From a checkpoint of a small transformer trained on Wikipedia: tied embeddings.
Each number is 500 + 50 x the weight over its row's rms, rounded and kept within 0 to 999. Layers, rows and columns count from 0. Numbers have three digits each. The size before them is the row's rms in percent of the matrix's.

# up: layer 4 MLP up, 256x64, rms 0.278, rows 65-164, columns 0-63
# down: layer 4 MLP down (transposed), 256x64, rms 0.139, rows 65-164, columns 0-63
up65 088:489557479489425598485451504464538560509519449480472447445495521563543449476473560540550426513519465521475424488522494472504528465413560441510549390490502451561422508365515420580569544560492447
down65 093:384527438491571484477526575426491529438597481502492547497550475424521559534567458504507476475508449515448513489513385516555520644472502510569497499584396535461552469514537495443420519508480498
up66 093:462511560484460511495464528374408531536512536600437461508454454574494563475564455502443468496525509483575393558560521497553516422520499429527522503535483389520567529541565563468535543488484586
down66 094:527509463555517476410551511545539524455488540481586526445522470522550357463460516637516530528463429457470507518410441504414453517502504528426577508449593522511457581512466500452479546524486566
up67 098:452524558496439496441574441552535489536467565554498496461493477472481537577469615520455529456523527410486452592597535515456545493533482571487544458486464426554511495573469486451439383533581568
down67 081:497526513531550454514611441537490435444410551493512566485531376490552538480508490571462452527447431489590461531482530494427512423510530515519448443510512515455482561536502446470588614456478597
up68 095:564523559659467462515518510403540496490511498514516456487469494476561498547442476415452491449453517546575578497490487559459473423499482539512490426492535497579446381607544543545449499567476519
down68 119:410468468364568515482488470502434488491510475518455486469533493576457574422580525496593504524559537501405494474509459443507519583543535483506481610430536554482555560535453450431544564445485469
up69 111:512551508442513447455474461568527496559491442524458491442528546516522485541460534480388541456444484529412472483596467494392482486549525584521489494520442488392535402420461421528536446466587555
down69 110:458502506495489561531539510429483524496535514440489483521554453477430523449514425472516406573560511575557592497492582583471477447428453483543369428503436548474510539456565552490569563531418525
up70 109:499525451552500549564564536530434555542510488348441549552509520544478495500552510446461450548478447497482517408506540469429499463512463573467606440372436470500440539490499456486458502565580520
down70 121:534547600547457512496532447535528435461452557535495462457436502537459569512517538548478580530510504415572545483416538467524517465562504535489415402555528411440421536434461535516529545412568447
up71 095:555460502511474527514550558495498531515479453520538443556470527561511484509563495455416606541409504610557474576571525534425484469570519425523567522509437441547469567581553460427472558487589482
down71 083:522443562525530616488480547501445481458495524483388483492546494462582481489463537462472481508572412520468514545420472465621418492510603496438537495479622567412439545515529505547492486504499488
up72 096:617522493523487492589447527462466505516522484586520516478477556515549584640482415596548503520566579564550484470521475501453384534506487495490510560504562554483489518597452507485538429540528527
down72 094:402461549457561534449602443558503495488448503536499494558523494489516496398546553400499507509419437499469543512482536539455609446413515484477446596469560526465498488472576482601467576525472493
up73 106:488481533492626546423472539531485464517459452488643489462433486529446530535557517442534520514443493556554443464491471495581434510542494487522562468571555456530505480529488644423552574545538482
down73 098:544552474526489599494508394520482415456538526490507457464513533517619547401460455532458383507466494577497521518564594468420545437509466512494430489464448547472513580500603511550526498475478481
up74 095:463466534426477541538408414592525482521506519557468425582479481597533507584565540519385506596512550538505388551494507518494488565505487539511483538442545541431443499565483535487509475563523558
down74 093:549588481519524510530540598501497480474438512523621499453472586490424477507470477546520571404488516515507485438505476478562527456532456532449531423627526437502498379520404443538434480491473505
up75 084:459527524549495516528424565605452477426452483472572580491490493490514461560525411546548509524501529438583428488425479486569541549488412570486513582497497584494574535590473553468450499535509411
down75 090:571490514455520605559539404410489549570452524552510455522494480484459502398486557513531511480526532560483511513492562511404539406601529426513485423522489475571429489493500544553492458442401543
up76 105:529563441464477494497495529472498482552563613547532593582487522451453523494486456495595563531460444471390395466501495524467467508454415456493495530555535535574527400440573447520444454445524510
down76 093:506402442470487487490527504580450526460441501501513522546444481421580552521541475546465525469456474465500564573426494470488514458625499496492546501502463469478437587456433677477586505530493516
up77 095:497482456503451436549541516517536412496370610537518546513494488475529573597556596516533465506467485498566545559449598564411521480553517427490565545495504494426471470512511483454491449571568514
down77 091:503416510537471518485681550553501523507513437383532479444488480530477503552589450574491422492525492462537456485577477492399468557464559511542461443555422429530503495537501504472538446527544502
up78 095:450506533484437499411505473477616511542540531458434554449495406358481460572560448533524484473496496509436536456417645489543482487530497502570489450443513498547507530449437498419524524517508525
down78 085:493467431453485474393531473421553550529572550627539483576433588447537616431455528495484501489511462483486476508463504545428546560499469459453431476550446439562527524494501570549471487538430507
up79 100:465470493498385572484519571468539449454533546450557592495483468524571501551506582475529558503574544465453539429490617501435524517434559531453538544546485612557511592452510575485516527468503519
down79 096:441442506494505507465389448458441481500508522543486433605469504510544543611383440477511469601483543463522486500577513496508553493529564490544473407548498442489545568429508492490430489614519531
up80 154:516437557394499495540563542473599446504517480424510520548579561517591424560465405502472572549548497538415480536537389496570473430531507389488511531498523564517467501483518490538500463472546468
down80 180:584521588456504494482506543482535435435499530404475494517557580487632511528563447462416520487580457498454473513576489475494463481457572404514423463476526617560483443503478510510512503417466539
up81 101:538520559510518441487436470390499542419519521504512464497481527492459518604523510504530483522442561613583548510493442528576586568503468512463514426437471552525529559534513530411518627448461565
down81 105:486459531568431458481535423534436477598569485426511490480458480467506519475497535571507557512487386419404464555464497530503429477498619527473543528529535467481565496488525544643528501527531427
up82 089:501495502586533569565516518409506507501565582443525510470546434464460449519495526490540622540451449530540411478465605485642502448472467526461542518487580475529481505527513498423501515589517428
down82 092:527519430418517515496537491526539527500589445456457521460423546585477636491536495558465406526456470437528530460534480477454589559492493414571447464533434410512516591558525528515504484473527433
up83 093:542532393506509441429528504431505426540433474498553449551488433483570537524573537471452603519494573503612483559557442467491551555558562574454440510478557497465420458529523484455500453453543542
down83 085:521448523499482517571514486598416480585536482507364545517502488525422502464521558487541434488415420490435521535424495498476484476522507443570526577508539520572433565562508536489576506464381531
up84 095:454544481554447597558430604531510468475513540530537532442448517488463470441482562528550362522584470500502462491492530524497497407426568495590489457510466486470460525494436511491576610480554434
down84 094:479486574464611559475596453482424542554503463555470478469504460356486462420530453466434482511530501571508483555487487575489558502523502425519551597496470568472493443496552537515415431523468554
up85 112:499449534580479457483524434545507515483389503491421490487586465452470503451582442570532500472468559490546372588532471488574545519517464474501532465490463469552430494438477475479517570512519348
down85 097:558494445581399450408449486495499553551466439549475485463585496467443467535465485573457480508508509515506426502537547534511425493646442555450597457545463514534500551482483489536526525564559405
up86 085:475495556552420470425600537511427533543542494521537461585504555513551568540585521466517539527473442404493462600432522589466399548478438408534519479533540546482517489521549497504563510551437497
down86 088:504480503485534576558505473472571507434442518481579503507531477498481511513498487564516426432530608572492496475582533455456585539589523515442480529382423426428553539486461397481417546478476536
up87 099:521457462529604511547437590494559441471641517526481522470503481530512490475485501513423504577548556525483504453526445467534424422542428513527433509548524628457525378544486489570513489503449512
down87 100:502508505448512469509484531420450537529397433545568489472485507537520554562408531350591427478503586503476478459555473498588494594484530477525522515441539491546582503501515455479409521569450491
up88 094:542529383436364474499614519399566459463492475423453500491486419540517465490512472524566526475479478604493512543475495490519506453520498523468608457548374523487510505509490511452526482548487423
down88 097:462445502523507557533544512511474534432429442486427555457632523413469549580483504495517424450576434506536443480545453530462575492467442487604420497563505430558492475488536527522527501443540594
up89 113:560509529470485468514514484548593486466436596524478529416494443447464447528484426522498564450425410546491483454491521544473545540559543389514473514543548371535567565601488506513417525477504465
down89 107:472539549478491459451561486582520462498501530554440554386411513538506547430497502542474537530458407493373472510418551489490540549491537397562542557530513458444486472566591428509556537518529465
up90 099:491473515519477466505571537521526440476394522547542503555386495548619515494581513531563504488651520483483564494514510519461508568482586456567504520527415580537514492464586524538452532535483561
down90 085:552535423507499532507473562455506552475514575578509426505487568520574504511448502488479378498390533519534442448501578460473528477543454528409594481530538418553575556508418425474541450526464506
up91 098:559477507604490511579492611533499533432512549594518483521481482519531490435475490559607527496474516457522533500547514470454529459466431546478446568461469494543452552540508593556414470609549398
down91 086:360453562397424469497530449479459543460471444498579526502476525500424511546544496501449478449539531545514444458517505515601488579491440511554569534426487473478488478567620483492609533513533495
up92 098:482433521498524480483490520541511573505468533458482529438578524490453500517495465498527489443415485434404486411495540608510510420475514454513380546442442485396504489518417510552444492413480379
down92 097:599478569475521445512453548513519521536553456502451519464473550461484441483466566527450526431512511481454511458515534541410512456505430494496650539524525546595443381495543568435551414506432499
up93 104:499559478468522463536483520516451535454536541544548468577428603508497530502519538414404481619529435441461500455512445548427420407521623536497536456526434494440499474495518497503445543433460551
down93 104:464450486521474473488455463547582501502501398443450491540538488611471502469600487554563499503496639524525546495564608430432456466523478517482441462523614435456514512458476480537503417521495545
up94 094:532504446479527467505470537519470555446524493515545551503580488548493556475517519580595409595535528446479486532479495550576450487480524407481453605552493590550574453496580446562485547546387485
down94 084:451502544500532509493413480388571520519492517580459520494505599497606499522436492400453448530549518450506536456513519441484551462512389538506580415558510481480494466519520587556496398503453560
up95 118:485554543411514586480501469547506397564502478520551517507497458513416438487386459430489576474569448479484623439576460456513539490504439520561416466488574464514489536517508463534518482548598524
down95 116:511459542462522525487454487414500422436485556513502508517556473500540579499489508519493605521437556590444558545585505466426564523545460528436409434489504519466543456513483428606524371554481505
up96 117:477516573498557540507464540583567482569486614566508463497587511452378424482556441548421510549494457451499426517627494520560545530544544455541511491501543448462516565537550493483470453539463513
down96 118:465491484562471578528505578563509408475542543548484530430487529511396503453533341562454532541433538449513493482508513482511521483469546421507487372452464483459545540531573531589486561462517498
up97 098:543524474547476485462475496466349486494423430454486480528395511542599498521561550513556517421502466542458391542533573462449551535469409477487489491483460482522402463540498539406514559465473485
down97 073:504452458476459585586489558541533598476497568542552509512514484543479528510508463444379433466524555554586507462389500494623437503491523457460540466407474445445565446490515476488502459558515452
up98 102:450460621515555593508498524530508394498456516458501452510530547474492481436541533527445396467508544412465539397519530579461441508437491578482412493472536421545468534528482555497489488528450405
down98 094:528511602472471530484500500461475490478486560468542522547532459520403620417588441486503482521544520578528589486579465568414481383556490514478551446472460475550490556435480535439454461460463448
up99 087:442542446511497563437482494470498429673515455521501444491480475481503470455519468514455535405504490560455501562561513511549509542516552472516500565527518534600612525532567549556518536593549409
down99 096:501472559510520423584528568531466548349415591472472489473513491542461461531451520504531534559435506545549543475504539528467485422505461579504467452527584555529409531410497467425546519434490550
up100 090:479512458458517490450538476463504508524420534439400458543493467460431492485450338526480485425513433373454467455504479491525586480481505427585518501546564495468524506446496510483406461424470565
down100 091:480578517500450447518504441532571506559494533552579568486488562561478476463520517508546647467558431483531523484459558501503358519532444499420502438384505510486453433538465469544477526431459498
up101 099:520540451512486564518477618551465449572472570594497530585504500564516506417519429421563507557467443495601419516555473464434453507545528499512567551524501423515575461519590507484502561521516536
down101 087:501509506456500494361493519542538556437482473469545486522476510506466485515551469478411435599607532556488511502486545663501462420519511562410548464459536554497442455499395491518550509527509498
up102 098:591502487527561609520451524534424519525438549481434596556399390513494543512506481572399536528556464434544523433420461590496506520555529564507505591452500527497488511514450506517462521520467516
down102 098:426487506516418542455467498429484552420477612471462452558499446503467609435582499467510412559545567496563531526477540525544537448485500429610465487442550462489566451490503478483566544536484427
up103 089:543513510547482506554514574499400396540481527485518498539550468498523573520466537478477543542478570543519485580499543440516428561568570538559517543449482479553521521547482637524460613607554471
down103 091:496527514469563488449504468446592594390481522561568536490442467516505469465546492516475500480505520501558487454546471599427537467458345461452521439573543595490489465538550441489578520440508539
up104 108:481486476507413517552475477583490450419584445461424433504478530538523391486499570450427444518549505542505480429505465459429506517488566521510477485414481424469334536490495495582471518461526514
down104 109:506511451460443504579548589427510582479519551527568509444472560547439593492409461360436537484608498527507509509495521481508442547505514508476429453502473444501537495403496489429497590524541509
up105 126:546529489360543520527646533458528526538488521490503499494512511454566459569484526484530527492464441509508431474429493503507434436443537506531472545439466487591493490526592466390387476514585464
down105 120:531458429512423566491549507483597511478513575524461441443460568580547531537423555460487529549485469493558475441394512409558468482448539506520507440502477546444563526533563475491498515520537347
up106 101:496514535560492428485538463495461525466426489422406523537496405510501485552514463611459472538494517594502488565456429484428480534458479457546540489383507475476465605580515598571437521466523533
down106 099:527587553458489492560537556504412463460586545576454539474514528510565544488488525525410492471481454455530540440553554434499466521513542554398465386503523485452543559448468455509587490391524431
up107 092:427487521454511555535540588499516522468516394490523486586388448494506469492476443581543523456526506445529470544568474411501531430520557498533553498514492554514497527591495642543599469547554457
down107 077:557571454516528520449446475507513490410507585438653490502552497485516495450445440517534426507510415619551488558515476512559486469555492512495433552474443550456389501479550509475489472415544543
up108 088:535442576517504572508490542492579536433467541475435404410561465523477554543420502584564514475548461478577422524516557477534456480489580571542473559528494451514458580611540514476495485544498426
down108 091:547465461369562528433487446506468530475538514557525581539544518511480409492509566512468511408419554594551473493505475460520520525510464556411627506426489506466515444475553460541416581504486502
up109 101:482511594535567576560500559434593530596562556544531494448606459502495481552539470470537437462542473575524422558525460568577482505537494449486531592514459505527553509527466519473480424600523478
down109 096:499497459437400475464619477531474504464564462536478443459459524557490488480510454630459544565400538442433493484474529539454518534468542506541504541478574504550539449546481459519638567468426492
up110 099:439540551461486534467343485503521501601412448520470397513506564491529534533501466527513578480505502612554552540535500514551522553561544531487472472551463465485499514465388438475610530534488484
down110 094:516453529571530530513553486587460516444558403536409452416514481505474496457445583486404465440583525480516500505487424573486528509496530500498518435562604585509543447473535459456463486494456618
up111 104:477553420524497505511526485552584415538501505479487586539460522532497430450511497523580490533519445414493443381484500458434553576529523460537466446450528413521489417404584446517421433488542495
down111 130:458458499531501504574553574456446458473496486513514540528565479537482459529519441440583450498450457508475550481536453504604579514476543398440497574467524492533641379478446529503396465521514522
up112 094:508496519554461469536562456462464510458518506551447499446460528410496530557491531476630545427519536542519406569468524560466513460422428605462527565461441494498470431526445495469448480486379423
down112 089:544455516442529505440481518498562490535481447408527505485565478597537544540500468484440368486482486543553530455555430512452518588559544402588395415526477431510525581484546515473526461520527522
up113 086:546574530459490464569517599514492536490487446534486504474480570547593567394401544518530508584496499472498570557512442524574522512431510605443463480503493473587564453467482443586560530539456481
down113 087:493388491514462493519453420493570552555571464474587533518539480451427488489548463424472463466555594541519476435600522569458534486495453384570538545486403477534496487540579502443486522500524546
up114 101:472487476522484499487522521496610394603464479508497545540501432481457354506473529542517474500519463487511564540490516575550580548542530443487440500502573465582538505511555493400548469480598405
down114 113:553460573501458550480546449504483518592482521481531543515537532470505511480526475513567463487485507559435549440574398419507559603530491488553458556551433497546562351451476511450447455444415528
up115 126:529400519445498480507581529571505537511448496485598572470488455457464486500462559391387500613484441448465550580562502497466504510482533548514491531487431450489435543551461512434448507390540504
down115 125:558445465492511444468533518476496541511450495513599581514515587549462574516439521409450462463515521363461477544481513513533472418605538505483492466485554529526429628513492421473479513436569519
up116 102:541467480486509383539506443580511464449457584538471528480487501524485544497365605435402516513505434466504472443614478431532486516497526430547445455492447487476430487580503465518430513546487554
down116 102:528510439515498476504606490497473533477582370477570488453569448463556469526389509517550593584474512541457513465475426495436463479396462562534476569550527476547519476437445527460524493529529575
up117 094:518434546522564471486423523496612410477436524488546559431437472508486524419488469559537551530494477451567509491490594477637599438541467481530509471528455506539591534529454525495520505571451442
down117 085:528489531572535478510372520492479497517553459467544536456521466438654496450430449383458555546510583510483483506566517539504469470532577455511533440520489481496607519430448512413501514484450552
up118 098:467489547549566481566543483479417414481496475442517507506507548590578457446539512538396557547573582460579373504561464409464461522491527539511549515531503514464488419498467558538400498507506496
down118 096:459505533423443423469430545516531523463488508512593497494510460455490591513497497474574442576440573510412565562454489488416436484476424563602488503442502589516507472448597520499508568506465567
up119 091:502530492464630526446546561536509431491557537568441404490569415555478514458546488480523530456439540505538516562506531507560550390573514440483555589486518517591459524548508583478482504554464441
down119 083:516514492524454523515543455359550552477482463375604495519511508427475491521545478537490463454560503448473415460457477559468439534507551520609492492557476474478489490562558453556582397522574513
up120 083:594531490553455484475492495510498425559516584584472470534419523431516507458551450532529551493550565453475472512533456585430484453503472414496552503505544441523567474489452506495603606586520611
down120 088:387508515472577482562462477464506559520571445442535517486614470587524539532510536445553344487483422558579489487534552491508457577509506496517446473488444565520486493428472455488437475465566476
up121 101:406528475485550491549465544498521422562520462614553445454490528553568436554526570514521443605548563489487548585465550491416440423503506576533508553529476498513553410528461470549563446505470520
down121 102:495547495462617475489449451456511539537516477398527509455482486497503562526481484566527298507497463590514483507591475535514499541491552399497496545547469545443482452469484494459420506577542537
up122 090:495490529436520501532540489509557419585527511441522443393433528552528517554513616588517437523453577532421519496426447536540538421555441437421481537507474580532551474464481494515502424450545478
down122 089:434463454548546493425416492422504522432502491417501552482540511435532459533448501538583446555452522458460488575505490610471540636450519613568453523538488554485497486563439542496507507523440519
up123 090:548588509431523518550507460558479515452405446503513515510496467608492522572515617457429525657487475439480505463519534429432486536412507531539467582492457485449525502532491531507394482513519522
down123 091:535421501516372547484535513463503551468490492448450511527477543457577446515350457494611578479538517563569445451504547557578464403567537484534460454512490499470503443504483511536502517451505581
up124 103:522607550446535489519502428577526583500539443488531538501550530419465462570541543437502458569549497502388548436432543552482555513513488578410458439481464542530492487448390569496558498514509536
down124 092:476516535557459541453626486485525523550474572500521431493372451554433435411521513576466535464500473467524440475411520531513521499583516462462537592459508490504458438555590487468586566482538492
up125 104:503516449413599491534468507564508525417466445603513503546530572463476445476455454476525473490537425513483474451582545392459374496412577545503492559471511427429480491451472483487540485540486564
down125 096:552587493619477508424508526556440542578480482481499481469423518528511497412467560531429454467522533434613492552425493474510491456615400506459559516493507484535533534466458571525431468424498505
up126 090:490517509475467540589511435502473410499483518506513436516549551478458514588496433516518528478557493495558550467426499581586536567566551443513443440506573560583431495621533563475480600535448485
down126 088:492513597466525534433485466395610548529494452473513454512427526557539515479503527488630475532479538406465522546563425440464552546445483502600502578544485454448484503514448477479427423533537467
up127 084:541454523560534459545525554611523487431439554460505466582447482540500482529498497532529417476509456473549411530408590504483584520560557435485511547433552487571502455522514522527555575522396579
down127 085:494576511445516469549436476369490507617565482583578521498491430507593508475549464494508546500482507459507422547506455465536413539514460525529531441558412482461498524495453479615512460507547410
up128 094:421461489556489370428452472437527424498520468439494503430605586536496439481441524430526534509575553495525527530571460438468562483530531487425464500549542520536593448417528527522521549454539530
down128 076:568558457447498564577562454467464615477540498551491472518405389557506554524537457534391401579446518482568540492529488522436427513475519454562493444465452465455511523510508505566527449547505463
up129 092:501465537521448515507599479521524548493495394480473373440512440575568480498533492443409527460449477491495476452472560477511463489603568586479463460453486447515368551513477428518447486557467466
down129 089:509507463503454514492407497528516555474690576422452476499526486489485462497534500433420441574513554524555463574428553458511488544518461474517435521536462426463543570422437522479481518560528552
up130 098:457470565517501415510454482585481552611477490460523497558472483515567400598542506460443552576439538523413558483513528550439437548520503480499560561506479586486543500479587489493420575439530481
down130 080:489587470556505575530582426559484499465546521526494442455425581510427556448471496485449449632586472551543438443530612442502531507477517485426415405478562481466500513499470499531500483484510506
up131 107:520508491554392567512486547587471408413447484483519532591420433580539487535551501543478534380519496442499422484517534546423563528528531539551514451410523522517540524521461555496457491484581540
down131 093:502491506500486625505500472428485447513482570589473506569474492451603458508530521601501500483435447521543471426503606471490614503525491545504454471432533472443442529560464532374497441465514541
up132 100:490514494395476455516488477503475598449521502473417550512447552490479496523466486487502517544473419443545437520449468458426503471542525465469503480498507583370458526603553515605445532530448638
down132 100:541477479488445544553389397458530467542539578443473466508505524603529456460466508566521445524450500466428464549443529358564542539495518615485596496479515491546531538497487531511510428470455529
up133 102:471399464621494509575520537464453466531477509555518518533515491495497476462473530493511466522508549462546506426555583457469420502531447528499375505566478539527501512585501637518530614597495468
down133 107:563579575453489499409459516488511525452535528495512533439465511553442527453513490497462468444538506500487502587480451509566524585497516511488628578401603481455525377451499461462477436478579449
up134 103:478580607504517547561489546528544477463552493561505480486521485434540546401410472506512491533508547381462540443459539587570442462570547487526520493502495469552403499459476391430438503560481467
down134 103:508403498528511535487625486528429457486537385505551445476521446487476509447440530523483429411455523517587559525621503582429515445465454466434534553495537552521553511468486562514503495582457495
up135 092:475497556502429577455530471501501529530533523507561389465459474458522498447527438393508483476384487471494453452476469594467577588489437541570535554440475542495468494570446509405561486526421446
down135 104:522493485499500503603475576529522513497447490493546482499501444510476576562506566445496530490599528532562424546427477524575413406506444426411413396505506476511469561438494560563486440505555554
up136 113:472512487520501580607474527509510573508588557506433629433457513440507549420489518595512488522501530374457397472429510526508569424479480512499470568493521501501423563503480549495431528496491517
down136 142:542505521528503490386467455482528530470583514479422572469442551521455516347546493519462506495605491451575452591441503490515583484589510510559603578478496505494452457498476491470441462453506503
up137 105:526533564529533450537515531409568513629560495468488487470442452504515593528472584544534556579420491566499506462433516534557498528515456528458569446594480517545601507519513437504417533473577504
down137 090:427432551499525601423555463519388544409471522461542484403517562444458515506510521514428444522549538555527497496491482506480615462513534494558497543384544528461519452483555554497602519509443501
up138 111:451519465438474506470536538522559436543408520514434564446641475520507412476453465477477480498553491538527430502572526503462486427372558518538585445476453448596524491494480455542466534520547440
down138 120:557445530449530530598538501473518591417469565524384498472510485503417527432491510528511486486456493520538521473558494609504448504390515434519517586537445542613541556467475442425480452479463519
up139 105:526551557495430500543575541438412550558369480514552537473517455480525494438478473488503546479568520455515521497480442506512601485344532538515519544459385497568420553513440466491510491494496450
down139 107:433595470520469492460550482529457562527504482530521451486490531537484521505549521396441438544473545459565434515561416585522559448346557460583519489526447480468606468567471462476474519540471497
up140 103:425479475459422536482481492454523565552390454574444504525540588555454432532483418473547567497512416491460437606456567497544516457531467448477503515527531468516521573495529421507480399509573566
down140 126:519510460523540522530526529462552501445511568516471491498526518587529423492543437519555499443418566361536550541480398482483452578437391488541540531571451481546532553549426455444545537426495497
up141 089:535451551486546667518564504466448492449500473526493578434507474499545545523641552532601454488461484488508487433453495514504438535569495550505457509573450542479463498503431481483624488547525467
down141 089:559509473537463500433462523455516490504453465447452477526491478485485587546435495459475479547472534550479515608419558554522598435459500503591485522366564433525452492540535573502413433581553522
up142 094:493539515518416438580484591472466617422580410501538557567578556546534509468471585504521462569497510568458512613501487526498525483481490488477485510567520564563478388522510566456482484524537473
down142 093:563422479526582585489515423496542446538506572555458437501435495425518457513509464568534525544488523443508492415550503472535432500540462584478513483436496417487510602543448414591557545447435528
up143 093:559478492500471510563520442519427437540507506561502496485439497550522512455450500542502540484539648554417544590603466508443464469529535538443508523565502605516481429535492562531572568561589489
down143 110:465531524499498495456394610440508526484432538477560534533586558538485535557516447360502473499507490541588450505439510463575477485495389549541485517511510417508446529503479445528406490514576561
up144 089:511471543502554462474430486525480546481601579411462567466483403483508494489439591501435498498450521568327449505514540496424472542556534551488487500526434439524520448430513528539477517439477441
down144 090:400512504464492423450559540503535503502496374511518425565468528524398410543533411577599548491479487480524478539533470521495554569441447469563419500464479445512548568469505504535561532541574505
up145 101:531553445455554507498606541430566486479504457490424524508510459481568520473534393527562534502424398443464503363491487511482456460543513447457537575477547433503492554543539496444400438503552500
down145 096:465492482450497421490494533447508665459536571504544462546432551501453563548434579446495448513388454572479509590475496540561462493485593464454444446462503498510548498477530591499481439521497513
up146 091:508453531571523593511519606537464479415477569558511436553400501533508529492576436575512414451602466522501500584421501457494512566502431525504543496547505517572535456452514469517579490520445437
down146 084:497493456438529433425424485476509442555546439412597517600454423478507503452504559479615520546482500529494495453434500577551503455505518429491452487476498493437523489562525512558475565615510591
up147 086:515669506529557495473519489434509588538520474495525412477552521496476408511536476493497486530483601415496493586568465472477489534510567519481398455504507510547556509553363456495533480520444536
down147 089:416410554461428448563455538522489460527430460495525515466549545505557541486470508409419469511507494526541517493494579528575530471486437540544512462452547526460491488369639544587559522476455534
up148 096:507464514493487496538494545507495514532601552505457419451515514385476500455512461476521452620571492616453614579539520516568435491486471492492480535508490551579562562550473427482484479459500611
down148 086:459472423489510533423545539483622525492459420564583624568429539552509441493511559563422500443481535448565496466516460560504462561532514470480528497510547472429404459521412505504532493520495444
up149 112:549529437496548556535563670508550519536502513523458469572495472511454478360451428517535492494549484390556473517510543512513517464528477455551516641478490512463497475525562486551467439449532465
down149 108:501500452457548412470599647401563507485479418490534469533463498486529483482486443578490495506520552443579482527442451564536552554494468387504556513442507502454436414545530509463560524505556512
up150 103:552509513448480524467499447466485536531424578487529511491588399509460499633543480560403551493538448396590490478528508469530570404518502543517485527470497562505564595479515539459492521602482477
down150 098:567469526608492532425525462533517469512470540528452469475469474519466510560459430532411452519507484496542518499496505485512436327511534546602526617452510547471543508473491623474522489498452418
up151 107:472460509453454460487544601491522535454543531489471563530484409455441464494531415549540542447501521515485429618464560471444519560551536509420524539473444410553567649480525488477553455493532526
down151 123:420448573436543436421567419474452461477547444483452482550514460408498494572527487583586575606530505475478530506532475523391503584550500556549486486470444524537525483523528534463425460559502468
up152 111:485523528511544463523506477483491490592521494468483532383426560485575615502468520523549533599476539557507634456476467524510430510521390496438493450475509499500553420489501390541525506568554538
down152 105:513456559505487510522365509488489531490557464532553529628516499466460495513475584433450410455502493490447411535498479469547549472496581550599490471595523521533449515494531575401528464494430436
up153 100:596542538464531554496479441569522511539415552452497527526440546412497436523394536429553541468504453460403531502543467479545535549498553470553440472441447531548444483416561529574549567467537442
down153 113:480555474484445560478517509470493452469605541542471531510493551562360504458535529460524562462564556437521509488585463514405529565478467403510462479566499397584481502502506577424481548466443533
up154 097:436500486416460541478485479488517563546473501456462558500479551489499500494526443521472493448517583469554523614525540573499586446608611546418461539527526515541473522503474385448530475448531620
down154 098:487481482506475502504501485523534503550476507532414471502440478420532555479452568478565570484507437425479500659498435489490414488477606559401461538477504503467608575492490521576491406485540466
up155 099:518465396514500453511497520407498477546618476518440463449481546472528543457422515542544508543570509490584575555600512530567408424515476577537531475452520503549483420516555502440419477494511566
down155 090:453583523557533529563553528553504514406454485499529478515580441562520436536496521398447496544413503434490531503476456453525543598451514411426437500533479553444548546491430428511567597520499488
up156 084:568521502492477496497458562485492520610518461537612483467526434559548553451597480518481566571544517551524480457578450465479516435407491464491514510479544448418512550457494499458553577609396524
down156 087:510477467603487496472565431563494529533511427556531488530581466424488495501440353493437453495577465483516491535487406529460515543594527564563466530457436449584477437481599482522474499498470538
up157 096:413505441499525533522482552473525459477395554433408500417526492498398381478498426528496449393518566520479544469579435510554477527481566491512544491500534488542464566442477509611500541482453471
down157 100:459462476538406507464545464476589425515498582474372548571494545469537494504563454452542519540465520543475484449484618441520427454461428572447495485574493427465481530486499545587501568498547540
up158 101:508533495535511484398476441541509600538529435530476454524533426528484511450483502480531457460475504511538477452458457475501570501572420586457465430538461567548610453573551515425492614561560573
down158 090:552518520422430467533470544468438425523471615470546522402596496497540518523464470569488479558512480489494496516428558520485433503510549581527512447460571455543460421444524553546614504470432416
up159 098:509538445400511527566580527476477553505534514537490546548471526417483527403531462455456524631506560397542398507507540533548418482522434524504555550505529562485445476498489493431375491478508492
down159 105:528538526558518363549453449540541413486552507439592419502460448545562460515454542569624441498479505439496526493435473574469475560448561511548437490487529570522488485520569467493429483534475460
up160 090:554428460487447400568571500501454499438509562484526454502526577579481542503609552404461500575366546533436515501534485530399446491495498553485494520502522450421551538472550523505490571496542497
down160 088:525558541494528512433443428463528522560499420537535585566493516521577395472475539541523429501472507489579424496467497450472516590521465493479584524453473614544469507519499467561415402483404497
up161 110:582579487476491502544481523526485469462424504501445535524441455494595457412465603431530598457499498595543541438416433461453543537560528547567446547546427500510508431543524543510546473498575506
down161 099:538579467505470457536468476453558561565587554469516469475540500523405583429451466541528409462499391494507532451524620464449483519454498451457524611494555545491509442488494411543558468520538468
up162 088:550566473521543474516462534493453567496457518519547477492559515522474519484501488448400530471395499585504475494544552592475492387579529553540470583495533397576456519536420525521554536444409425
down162 095:405526490473522543548441490474532524457526519490410530569454550479561492509594566391464484489536460483493459554525404517474450422464448459518512585578493498497548491471477484575435545531646460
up163 092:509531471480454524607512476451543534498454382575542517526512564439515462450575438450567511514489537555470527570477569521492458443392484554467524574493474539437513377532388472454506499500457485
down163 101:508514457535511434541414525512462523505527489426466505422431550601451507468473503565535435474540448410521492489555553489446475523524602478468490448542547436563459599477517499549594428441610485
up164 102:516453504520479547494508587562526432528448498472513523519520487524472588424432571549567460532447338429498514448484454584558535571508415479539472478472513431499451531475535449393479538530553472
down164 113:455530555410496399533468445502520553527464491505479554480495605488476446513547456539466495492592483572467499491523476428410460495596410515524523462492418547591440528477576569532584499422524537